{"num_hidden_layers": 10, "hidden_size": 192, "num_attention_heads": 6, "num_key_value_heads": 6, "head_dim": 64, "intermediate_size": 768, "vocab_size": 1024, "hidden_act": "tanh_gelu", "norm": "layernorm", "norm_place": "pre", "norm_eps": 1e-05, "positions": "learned", "qk_norm": false, "attn_scale": 0.125, "bias": "all", "tie_word_embeddings": true, "parallel_block": false, "init": "normal", "init_std_qkv": 0.023, "init_std_o": 0.023, "init_std_up": 0.023, "init_std_down": 0.023, "optimizer": "soap_variant", "learning_rate": 0.00754, "beta1": 0.95, "beta2": 0.95, "weight_decay": 0.093, "lr_head": 0.00817, "max_grad_norm": 2.0, "warmup_steps": 200, "schedule": "wsd", "decay_fraction": 0.833, "decay_shape": "linear", "final_lr_fraction": 0.05, "batch_tokens": 65536, "max_seq_len": 512, "doc_mask": false, "train_tokens": 204200000, "max_steps": 3116, "dataset": "wikipedia_en"}
Each number is 500 + 25 x the weight over its row's rms, rounded and kept within 0 to 999. Layers, rows and columns count from 0. Numbers have three digits each. The size before them is the row's rms in percent of the matrix's.

# layer 4 attention key, 384x192, rms 0.156, rows 205-383, columns 128-191
086:528519470453484519521483524488486459545525527553514490492448534544533507564559531524497455486524524489476508507481529460506489534497500508506511476541485465502545507494510535496455512481526497
095:483513481515477512539478509514476440494488496484528495536495478478503525562523523472500480495520510488503496545564494521507467495493500500507463511464474480490517518479539526531459491511514520
096:529522472479474494553534508532512471496476517504508485538476520482558489557540542541499482480529507498502522514501510499491480503539511503526478507509469460488500504473494564491473483496508512
093:487491508516503517465528445501506487475521525461491516514537549518521528493466527509446491508517452516460484476481482474526496506474484482512491478518508541498559503513515564552498526528452502
088:510480518524522489513470491531461577544465483530479535499545474551501527466502482484475505485518486513519502485497541510497532494510535508511535507480525482527477478512522487486465521464521512
116:506497458486470546475517514528492486529456499519518489530510481496508479521533501507508472502488496483490533554492465500516487508483487485523487557524482460494486466493508501493512456460514522
088:522502518509513482548491506477503470471478551508521518508504467489505492485480477487540474519542507536491526490542475469499532488463517495515498518509483515468539483502509500557512482509513487
078:504497464436484525515529524518497454522453520535521505529458526517518476522533511555505462497519492531457534506505503534482517473540537520531524563500495485497451505517500517501525477459508509
096:497481482473495534535543522509468494544477511544508496490499517525447464517498482511510456516483500524496501507452525509521482527487484481480482510498506486475494512511497508511469462503491480
105:500422546482436527460481495494522529490529462478510469472520496511517511526531496533483526499507500516528524540473509475550508522488459483492496514485539489508494504482486482526472514513525567
088:478486502511458461507468477495491526512487488476518503507520492491497495445503488491547505504498487488538499481474469505492531464538481491494544505498500488504484506542519492455457542483486497
086:501511472469485489525527520516472463513467515533519495544499503497506474515533494535522486486525521511474545526545493524518496492507541525502473537490476486487493502493499558513510474467522524
101:472521494504520547467491486480486505578506480488504513487504474516490520480494495434518496516489520514512520486479542557501475497456443469513468537511530517484494511529479480515521484490462507
100:516477487487496491464502514490479449509465512537514489540443475494514490526544550547484512451493506485487485555501475506501471524495491499481474526518481464464496484495517510531507464474521511
082:510486543533487477492460484519494568474539503453520545484528485495547504486510477496485500470528498533496471515441513500533511498486494487488484442505505512515494495480485529535490552525564529
098:472513483533497513515500487481502505550508493440489532473518521447483521443472467481492514487475454483487517461526514493489494478487449471477502474484519520486513502520524483494491534547465457
096:537478472463511525485497510497446515502478492524508489505524491538516483518519523506521475500508523506491507529484513509504510526485496498540517524485485487497512499498493534522495438476517530
100:495571538486482507480531532531503508508486499521495498484496464484514488523517482489509520515488518514521519518535517531498457465523520497494510499525523509469491512488499506501447486569517530
102:486494483489498517497554534521464478524463490519518514541456492467498504497532539535510521524512492524512484526552490503505503504461496513525499540458484500460478526492523522501463449460484533
084:516485469479473470536490500502487469525484535518482464496482521504510475518518492519489429500537478500438523510500510470522478546488467474491475525528483507471519505456506549540490468505520481
095:525490471466473493518505529508486481508465507520531481530467516525547479543551535545501491495529528506481514533479501516505513509534510519542517541503477466502471521501488545496478471474521537
086:460493458500516493521488520507514527523485476524527505515510471530569483561536539513491463518513490496534515526470504514485506478580514521530546533532471476506512510503550529490500494489522495
084:502520486478450457533491485496447504481480502514507453502526512538542497525533514510512433484537494504501509518477486526495513544529504501500547521529500479517504470473468510514517499526540514
086:497511538516533541475520489482499521492540528464481529465525487497458504463473489453497525501501508522534490483512506511518523517445491487492477487496529534464545515478503479565520495525498491
090:485489468520522545528517494464499478484482484473469491502488469458471492483465516512496575479468533553469462495492472486464509505446498540537483528485499526509498495460453488488501485514496455
089:483516536541528504491495460490499552482530484472474527481558486479460544453456470451504535510483496485553476472510501492500499479495507474478502466476524541494505479498514464488503531520471477
077:489546515492535511511541513495557467471487497513501494515454448494511486540502489545479548495510499505546505512537538506499528469535510525501464499429479523503521520491513507533460495503497516
095:469526485510512526470509493459475530498529489463484507465555524488453487421488454447486518521487479485535516471514508525480527547486452470494505481477539525506497521503501447524505506511518467
097:504519522532506527498482459468502510529538516491490541467517523498456514424476474497495498515493504528525492460487498485507511478504524504515516483491515526520481483524490461478524518491481461
080:529505493463500513494484538488470463509470498548530495522471508544515484547543520501524476513509554519487505560494517518506491512517523496533486541497488459495478522494487525512492455487555506
099:513489490511511522531494482495491431508494472510507465492493467485521566513504533490505488482496521465453463524538501509495450518480494499554456502459501495475516476476470545483485466497486507
102:499509484514522498537522413495480560470506496466512539496532474470543515502468493470481498515529521497525522480493511512493553517497511481489514488474495517488525491500502545480527522506500524
106:475523496500508520488500514458489504520491483519458553524493526534478459490498467515477476503493515544511516496457516507479513475466471479465521507537508487521467494543483467455542501477500468
094:509475531472501525489501580503512459506492480523498459465472509523509473542527489521491477505478489550495490543497520520472500500501517500521506514503479485502484496434475493501539464517549481
086:515526487489485468504493518505499428519521510480489485488457497496517536573511505525503521509511494498464487493525510508454465492509524552505515488511469535520515543493516484515467515560499480
107:524496510514499548529522512476496459490499498511496493499490507405472491473479501474509519498527481501482530479542488440471472501485490487496475436469525493480519467502510532487511525484484470
109:485477461469473508485501540522477513522494467515502488490514469495549516524540518495494477479505485465454494571495476501493456535499463497505484497496492487487510512417485547507449467462510504
098:503504483452485485506487533513495458493469505515535461533418540500527482521548531546466485495525515524469507539488520506513517509510494527528478537494461468493477505493461532528500460483536509
087:517524500481540522493481500486473488515478495542462509509528486536494532538510494490464473467478538473518498532505515490498480535470519500502464467529510455511529497440478480501478468511492489
108:495478520507496492506521488533475491483472508507516472519491473500511476529538554531487478489512484529494508551519469495522505488517512529531487532485454510507554495490497558540501463469509538
117:524476472458480510511492517497460487511490509506528483510473533518524476533555549554483480507503510517510509553472492487510525523499505519514516506539473467541500505490480494523481471456519515
095:526494507496475517536470502506523446518478514529557500508450484487595500536527549506527505477566523503449491494513496518487480498518494496536461498485484479449456499494502565502498504514509494
090:468482503530535522481465458459483554513543499489475557494545494508474493426484453466497509534468469513536502473497483497496528481483493484465514475496518527509509493530506440497517520493485487
101:524474504509514494500562498487497501480563546487490513510527522521512520480465496521496520486537511533546497452475501463524530535534515489489500478496497475444542532496506517518446499527464508
078:523526474452490490516511533516502446509452519541507466539456508507531475563529531529497485486528530498458529534513515501498472506523513508514486524509474478501477514505473552483484476477518512
086:463504508524525497499532476470494549506470520504501520508546498455465474448490479483495519503491513496536512488513505513511518519474500459464479474512491517492531466466470527554481479541457513
094:531480464470488501498513517521484450520481505526533496526480478510533495539537548514540479495525520496467487525489503527504486522515511534533489559502494472488470500504519528491487490483513521
091:523504464477509527527533478532504502529535479476511514467505497467492541497497516500516488482496503516515489456470552510499515550544510525525532523468530503498471511551515446446482505516497483
087:526503532507506490500543509526458548512467530479465518518528523502442547488455462523486520488534494510541499481516496478548503442500524489491522444463495486505512492473491548483454503496433490
104:508477511503452495494488482500531544487472487486516499511479515518521470484523495472460490463503482490494496548434508481491497529526468457524525491483506498489485508464505563481469511492536503
088:447482503512498501531486507494481564543544522497495498496516518497468521462533497474484496502522493467524503494492515508499548497486493482510514509461501516498532502489505488463511504516475519
124:457525530503495465494507453503524517477525504464497520512490531483484514483501545440482504491539499525520493473499500491496508489522504496466517513496517514512513480516499439485502572492499490
141:496528521482471469515465457545504446496490513506511512555515486476478475545549504533509520468535483485492517508517515489476481512502492496521538529533510470499493531485514503522514490526536515
139:493501506511533486483462495499532451546502466494532500518489544482508473463493510446516503514510521521437517494517509523472491558548490532488463518500551450498495544471510500477471524480495486
142:501494533515505517523487463543508485519501480505524492509498502494490512472500535393499456508514513539477508504519535513497459502463438505505506557491534462495532506458472508501477467471525479
149:479499520486481498553504521518537511487505470483493476518480494540543508504494493483484513475525496489511496549518460506534490507471505511498495530536452494512493525512473480495515536489527497
136:477540532495534492502474527517500556467522469497443487491542513498472464514458462499453460549497509504537505470535495478531501496498497480447500447482508521494555491485512480503518511541455456
137:507489442474487508508498517499477492517473496521526486497484510505547494546513526517516472493484529491479501499505482465516492501510482500535488502482503499498503464458534552490460456467493512
151:510515509499464484483502484476470522469465539481483472559498509479520485512492523513490507541486494525510536530462499526513513422494514503516474506511503473489473498489498434502522474453500483
144:518514537547554482473493438524486475545461501521481515486513481483464474511493510492474505509461520480500538464526515500462511497541494465515540476485498509487499490509515497514508491516507463
134:473501502494503553490557547524504525497489514506473486488537473514498476455477462531504526532501505465518518520518491547513482533493467483515488514505502489501520491496458526502530500504489509
129:483503524499519472501492481471464561508522494508519496493466511473514512503494497455505478507495513559493519463505507487526522466518503507509488483499506509492461481496499461487483464488489443
127:486505525520493487485500499503521534473540494464488502489501512485488506477489513448477510512517505519558476463488483482502505466460490516483557523497499533516512511549486424480503556495489465
138:530485516499510498473499507498483451460470552515494526480498510503478531476495548500497525473474492494533445529480517474482480461464494490526541520492496534506512469551502507516537507485498512
136:513482480474512485521490513538466470512459488530476441519527507522525471558560528531522479514487530469489516530503510485502494512511523475538502498502465478488502460469497544532494462470518509
128:508488471488516478489481490508481474517466498529512486503495515507524475536522548528486488475498527461475526525499499498512489525551487466529504511483476487481482468449501564530472466496529509
127:501496478467473444503462488525502493501424490501510516536448508451518472529534536536510495483490508522494492488492512502517493516572518515538523505487484487513505496496521543496474491500512520
148:538502512521537497485507498455535488466498508476549527467498543495488518488499498478436492513509478508500494505453511511535517523510489472498453524494502517459538496462504507497490506488497546
133:503510494516486456493481533509472533504502494528472512537496487456495435497525493547452525496498490457543493481478518476500507470523504511467530515492469484541463489527492532477510497514493460
154:495480532529485534486467515462485514474493492482540490451469502468508561480529480552520487488499492502520477476484529494466523501486531499484460479491477493496515535504522502490518493522520510
137:502504477463534520496502498521514536460507496526537529526502488507510521540538533486463508464523495486507477528503511481521502554474497486499471503474506536486515474486519528499504505494524521
140:483516466531502531468537509522524436515486521520502524519491536527525492450509496507514499527490471496466437518499531497457493500537475516505470526488520445497470491485504551529473492499450472
145:504504464501493453516503543513525479541452474484501509538480522505491495486509489475460522512496480515509497503475517520510502498564524476498475535502503545516492493532501484456508542530503528
152:493507509498502503489504474460513462460536478495560520458518529475494500459493475494507515486513480512493507428502499507519501531546495501503527508509565508504498505526526495484501542521504500
152:530480496501491501541515521510461493526469497531479465521510512493515494520536494491522444541499486520507495527500552532443489463522535508537450497519480505486504500468486544518473474456487543
146:471467527500488482493472528486483484535536495510530479477477511494478527490560527476543516471530523503487517480477519487476498493496501489508494518499499542533474500525493497497470479492528508
141:543488445458478521506502547536518483529422508537500474498484491528501489513508519523463461485506496504480524510504496504519486503499509507520476499496524500483509503464512549511479491533504539
130:540462512516515486505497534490476500481519504471437465483495493475498492475494468510504517540490519507505518489445513541479512471515508545489505490499443504479485537526467504461523557472503473
142:501483490506497515485495501477464460552486514546485512511470513523530492507517504536524485515525476516464517556516507486475504511582499490522475495526494458486463526467482557516451429495492530
146:501496459470491518514525542524522445493481524504501487546516505514534507548554512525514507497523514498464487559486482487488486512510516502520468508515489459493490497478517532540503476478526535
127:506512468484509507520528526495473515531475512528494467512515494530522477496508484579530500499470500449473555502528476510504499466550523502504484466495494498500451472506534543482491450514498495
132:446516507502493488494497516510562550516519445486527486478474489539503513502488484563533520463536481487468519482514464471504501508534513494485517473501466471522470502516501533499491488517525491
137:495501502517477476483484457555498454523452476512526485525482518494505487540547554491515491460528494516492481517490531501463485487488505496531502526479507485492470501492533519514479476459530508
119:507502467496485503501528518513498509520484507531545487470492496531520514509487473585509499498493534493468503504514492493511492516532490483512500458495523493497494485463518586510474438508497511
127:503478507522480515489472508496475495509477467517467505527484452507522466513496502513508496499470526498476493560491505499536499552491463488522487525505464492505489523474504529522467447507500487
135:503525497526509502495506480476508524536452438512491479546502465475496496529493487487469485482458467507520522507504514537527519475454517491500452496503490533510500503481500471534516480549539498
139:510465496496495479500503464516484447538497523520519462506479492510518474537541516510527481483523519493452531508502487493485509495481518499529491492538498423498446509484475520543463466484530522
126:499501497508532511511550524488508501507554486501496499513511480485476512493477437491546520524458515480493495470525511520459515511467509512484415455487516519521492509483522504498500492514481487
134:504484477458472480515494530529483503507451466522523463530465479507546476550561509569528485494490528479477499518489514488495509498515515499524509498505487467500484497468507550480490478482510500
134:518520514546504456533481450509523489535508465490512523505498494492468522504469516485476510441523480497465519487493507468473515483474492541498498506492480486502483534535485466513505524513517468
156:489488500489484521493505532489495497506525499551519467472559491525456511512522500484512479526498510515528531496502483545537448490446508498510533553492502487529504504472491503515512459487508518
136:492492506495493489491491533513509520515518482526505500487493506523514514557511494514453532489520550507482502556511468470516482552516508469503505504511496497509514501471473513540472484494506515
145:491539476530488477459496494542533556546505493497498536499508453479485472459449465498463555507460491498493471490489512506490506536478476513486474470490531515502493496548488523484506485533483449
143:524487503483538511490473465479531527483514536492538543494437534467487528545522516503507502471535489518504508447515472478485518485533521526526509485479506537482504502483503479493463483538528555
145:491475505504527486500487527575522562499483493498476422517463503527493476511539514500490474490506503511502495471460535492479514500455506517507466456467493534506509495490519525488492536518510479
118:530528491483473452514502507560521519503473501514516497535486502497515444508515522495488493488505498528489521494493485510500518490515519550510527544513490469491493501519496491433507544468496531
139:542515474481474508477511535517503536498506473517519489503483505499503453524510509491474450510529464530561508466478491535524529465461482504522512538510507493513487491462455468470474477466478522
132:573443445511487500500488532530486471517491506508512469490432544535532508525538493521508524482514501507483491492466483476474527490504509561520537504471510461516437495505486506504443498458488516
152:503501481502517511522508490509491513538470555487509511515514461511476547465471511476502496501485518508472516491500502525489516467475497509531458490473514506508483503522506481514511475504514477
153:460559510506485519470521526517562505503472505441468502471552509514504509467462480510512523504499470541506502474507510499514451512459476502494508494484542479485508511511503515485508522537469471
126:493484501483475501496476515489503519512458508482543489525441474525555527519561531546526488478500535482464490527470505477493526496522512499498501522495471473507494494516517531465500477453513522
143:486467472489488492519453504496447465499485515547519499538498512483509502547512516526496515475525496499479502545503507482523481518547502487509503527502462477504463493447499538553508446505532504
139:449517490472413549525524530559514494450501482473518506540500496489514547516518467545543534486517473509511463513495496526471512478446500505510500539514554478534506500522527473499495492502515497
137:522489539483531536501515492484503500499530486508478493471516502512468504494478526425531467497514461518532545475526498533506482494455478506490500524522535505495534521465493453487510511495478516
146:491537468480460523522471517498485468478511523489478511521543494500500494550468461521512519482497467502521504542520492491549514453501524487476530505468503514465475515487564451505515487534495479
125:500476508531522511520478520455456492525531497498453466471525520467485508489478450491534502523466540503495496496529502490488491518496496514495492456474518549467540514491508504505479485524472455
134:501502516534534534479490509496533480469535508468500527510482513481483482475515466467502526512493445474514481437517499486471517496487483524497514527472503504521467533529512447509527541535473479
130:475494509516513506483495504491514520491530524482462525508495517499474530485460475490483524516510477530548481475486488484492522472498508509469530488497507505520495529531493439496504564538487473
152:499474493491515501493454494467493481500495474477471459475555558503485485543506503480534474505515448529504511484511501471533459479439499506493524497492500509457518485503515462557519510492495502
134:495491488494474503514475496499484491520457487519543501517496500521531501537536536508495462468515484494484502558500518515529473547492501461516467539493474490483501511471504566540462457503538532
132:483525520525507480496494462499526534498516485466484501486516530515463509481450516465467482516518469533515522466496487489504494460493478504459521477501516505492517506513498471498507524518509470
158:502494541511489486509465528485478529497478500506474499485494498532496523528494484548535495512506467517493519554535528514476502471507541509519479468502452487467479539529472513529500452509491492
137:473505488511542488492487503512493455491540502470491508529527519493485496493543500438537510516485511508463519480500520496463504505533521499474479523484477490510467506544517457513526555479478484
142:502510507519520492484517479483499502495532500482515518467508528510495512446476479474493508514479465493539495443501498497503514464476483496468525499508529522516485483541494462490528533494471477
149:397508518535497508511511477453506518537500494500511511492474515484499543451451516504536502474541494508471520516551501500506501522600517471509475490525498538516525472504476503513445500512512528
104:503530458465487493522489494518474448497473525513481512496516504513518484520532511523473480513526514474465488522547488482485481491551507514513480504515435479509481505507523531503462438430523540
096:487471473506537475534472497489478473532506457441522480457527534460484491520515537455530478507529499517474503470491497492498475540510473512513512518470492476486508517510526470491502519483490513
095:473497487496538517490468489522465483553527517532478528473512435525510532509523472503514490521486522471512522547512500492482518513484493469490478498539474524535494525511529511547522468513490475
098:518502484498539533451486497556541532516539484480503494525481502484491496497541552466516505486523494521518503496455527464490474527479433508506495505477496482468501542519520513513495517506513465
105:490518515514538555472507532512510486492525502555492501532527541486506508532500489472458503512528511505489518513467530486499516530507533429554463484488457477526508491499490514523477473504469492
102:487498552481503513473520502457530504527507478519522545497537535497538559469468488479521491525463466496502505453533500478471484476534493471473472479495567528484505536514534492455515468513480472
109:491483523557485481570474506485512494470503472510524465478521480502510503551514467494499522524504518521498516514507511537471534484511510509486513487492496507527481500544476471493455482499524494
103:513475504507503529503519509478502531466568509465489508491513545497447509498482481481504519510493490520532482485496493490504510504471460500482515481480480500467485486545474472495513534498482455
105:476514518530502439545489504444520494539559483507499493537473451505511521482491475441543535503466494468452474508511498484449505477521507493444486485503509525526502493495485473486490481540527491
105:476499508498527530480535491491538512513494450505501471530484475525515474483496478454520477538478494512500500506500520520481545524442488463467445488522494494501517455486480482487482514481509513
099:524527464457444468489478482524478502476504541517469520491500533520476465521482488519479487486478495513521467520477496494535492476501500534481546508478523496491498492514505537515493528493481471
104:485482511538559498496514492465500485486480499518506486515526528477500526538521479493506493514443469497531516501485501471470527529501515461515446460507489480466504497447426516504541443495475503
097:510479445512478490507473512477472502511540485457464502506477509507473493531567472489494486474508502511475459519493520521518506511543483514519494525512518465488552464467482495497449509494492471
103:515479525510484512470508537514516479505473515507562508520504522517513502510514498495485456520509499499476506542500495533528498530528495461572464535489440422482513491489474576488482455507521515
113:519493433494511446538481519508493486480514548512480474522482546469469538535536474504496461492493464495512458476517522490492509495469535528513521461525529511501495511515486482510503484481458535
099:516490513499510469514474475478551539511480491513511479473479499525495495520545500567519516495555505495545541498519485523530507510558474524529511508486493515521495509518518472483504517488496563
119:513477474474490495511486525518478469526466510513518482509492491516533510544538528533502487455509529488472524551491523507497491517514515481525479516488487491505511474471510537504492458493516517
105:484485519487478467498475524472535507472566521464485501477505510446507465474489474463495493516473522500518484457536528533520504531512507494484546483489465501514501461530499462497481534497508499
106:506438534494501475521486516467476492502510528512481505540564505519497557528516472482495500491535528509471513500507504474520498512481491473489511492493470535500561517497485495509507516498508537
109:489465519493573501463487487497523476474524507506489503510533545505534473485519502484463486514491493480475494491512485506517547513522498476513497481437541515533504490513499421490497505476471471
105:485495502497467522478494508541528476467503552464538518474489487450500479479509537535494510463515523518512492473477524505467495530506483538474541509507502529511527538540511516509512542463459490
106:500504502449512500487488511515485457492475541548473472481547480483513484496525522503479454519490557496481458528550484490518521535515485460512506483522478449516540461470523520522535429429499501
098:485565472496492508486484546528542525542510539518492515533497552487497485500504471541494523504531477534471484505508496475503515517558520488522517543548507496495502516508500485488479510471415483
106:483467531501502568502497524500488472508480490530525504449480493490509560511506513488514512518523527528505486559518461515507510495502514455517504507504490502486493517493524460483542515500495459
101:532488476456519473493523479482471491489484484538504482530532466534517501521537524520487507525506510471498541537535508467498499517514505513481436497488463478521496496490482524508463457489544508
104:492515524505482509484485489474489487503487513464503496483548506472458530530488490494482499492506517520492567447526533502529451499473485527503492468528525517475532508502481495534527470523495542
110:512531479527545491527504464493494495518567492474473522471514508490468445451433526496477502487474484494508502470487494532491549492473434505472520494514520536488499531498504458482469519493496491
109:471494519545479488513498492457499509482494482474466512445521495482454556498475450495532488523469471517511434469530462506482442495498481516479502445520533548497521508495509476516507511516501508
105:531502482509515508506542491509458544558447489532506498507481497524525484496533510485479487475509481512542494513514518482486533515524554498530482499488487496470512429491504537502507509513524454
099:469518526480505478514488479468492528503475496483508526495506471485516492498484517467489503491500519503508494459487519491523454550489528513488540537497496519528503534499485490527498515452502513
105:519494500501503515509489492533529543486469526533477476503513501526488508515521505500501498539487486491520463557494477523479480524497446541519481493497488500482565499469525518524515467484510496
102:483507510510497538458483525523539541448497510510495510473555548483442501519425462516477497525489502559550507518486512496515516529447473468474499487501541509474528493508512471511503523494445467
122:452524503531506474501478496485521542515537472492503513476520475517494490463487453491487529496471500493510490464556530512515495491494503491454522470482521519489477478541506480521529537539506475
110:529475471511523456538516507513530487505490439520464507543496493550515482562543507513545528455549497487485500505524487515469480488533512545501498482461484515487469468497471522493499464515497519
104:490528512520509501478498483492518498500556500468491515497517531491455529471499479478494537530509470528509526485511476464514528481503499500498498511518519504518494514541487472499514550507457471
109:512519504498528509490490457509475528504494484491491518503523463532517513505558500514479481488524492480488521458537479484487512492463487504485474506510504495430485517469497512552567513523523476
104:493506510518481462455470475497482496502470443495541560507518495523507502513502510543502450486496504511475531480538500513498531514558534482502523498504500471438509497507513522517491516556534447
104:547502523504522529494502469483524481506501500481506513511529514490494563529507477485522522512532505535531508497505486467511507488505520507507495516475506495505530511490524462518468487480490528
116:528492515515525512480535515471484497471524524508521483521528482496509514521568495480484511485504472511512504481492523467506489530470538492510471487465481504459494504474477529528469481486509507
106:476517502509495467483472516509533490514520478500459506474498514468472492495487497504487526515512460501475487477482486477463506473535480512460480479495556531558481514520486467439505543475496457
103:503513473481512537488521515524492506514455508505470503545496512523495519517501509497521486486515520512465491481476500450483505516465496495482504487527493538480574458511545467534536540524485474
115:508473503460503504486482505540494500527456488537501489493463503519502499568541534542509496464546517487488537551508526511517483500490498516524489499480499477498495484507473527477516472457511511
102:454527489485485483508446490537455516479498508465519528481506505500511475476545514545488490449481530509467527460457526476499521494521513508545530518494511479515475522562512526508509500479479537
100:459515499529488528485448485565497510508476537458494495473507452448511481470478499500456508493480533489527510500495518499465518502502529494468498482520504522494520512473539465545510478533508510
096:494516483500477503501482474489479489493471466515466474493524472491494497508496513471493473558486457468484478538535448524518504518466483502519484505523502474490477528432498516520502490475502497
110:473523481505530514477483491525476478524525458519467504492481497479484473493516496519512495495509516460543509528504485491463522523497540498513462501496526531537493482507464504491488494434439468
103:480498519497541499511458511467473516532568486504456517473547507484493488524485492469499539511486469513511490482483507489528497481480499504458480484463506525498520500525475455485506524527473444
108:520548505498482493528523454475483520498517478482495522451501498474492507472480462446499502517470507513572492487512471486502511514475467490465503495543541506498491501525488472496513534492509483
104:506537526510508493507479470482492534465538455495487475517503493503468501474495465446491508493518491515547487478529505477528509470489519499452499491477522533476525504512457472510519517524495492
103:477502527516462550530515479509517532516477504474504498473543478508553485507484501517542487542513524510514547496498512531486539553489465546518498484525521486482513524514513520520496462505514514
112:479492507496458501515485517524505489519454473509520498512503472508522504528531530504498484477495527493450519552497511519499472516477509490493486534497506492499499503461515523530486461488522516
117:500488513524523479476539534498543480469506524490537505469547536494462521473470483509488513518461501506493512494468476491504504543512480481510471491463495518555540443535513482472503542511497444
109:485537502470517491519519497488479461513508480510444487510491512496529496506527527497488497494527544452504521526523484496503518530532531495518479529479468520550475465498505487530476489483473505
109:543501510447511473533509509494481497537510520506512512506496540483515522501498525511489457484495501481477515459518521498463507497524477494515534540516475481497499472533499507504463518508524448
104:496524516515487554484505537502455489466494498464520497478498485519468531465464485479477491473513523500430442524519512496494481514440522500510521483472526515482528460491518512521524476488493478
105:464541507507506546482495472487501483511520516483481513460516469468489522473480478471503517498482510469511469467551499523493471551487484483478483485525511536485498504530533483525482486512484454
111:526472499517495476539488497501494494526506492519532504493494487521519499523546538525521479487530528477475521526468517513503496526473492510539479535495515488494509493488495532499478451513523498
101:508519486490547489488564512479535469505506505531507502528455518483496478499524485477468532483487496475527471511531508538512499548531526465521460512491518504518473512495438463458492514464477528
105:503505498498503530478491534511480497526480535509475502486518520502470513484469509458479475508494504515501495493558501511538474505512467462520474496485527503502522504484530548531514503531529463
115:511492478483483476505486506517474458512495501512518487503494484512496493551537524520500478455519530482471513557501524493500501515526482482517476515498497473515507511485478538501495457482539541
099:507504477480470485506475505505480463502454484522516465479480516431480532531502515540519519472565499504470529499506517473516471488487501516515517505498485484536496505520524533519506507507509482
102:461528468511538515474479452475455513452544463493532534446511538512493528509490489507523467509483506497519494479500507492514523483511509473490482520463500519467501506502560488541456481515436491
107:519502504468507473526445489522446456526454490509520514496483487492495521525518519486455491440534508486472511497526556504502475496534528487526476462465508503499511529488476514492510468536541515
101:461504507507498513490502509507525493482486492475513433492519488503524501497483532481536516535501452511452480483468482481490498495513487527489518481506562479526452534514577468468501528480503492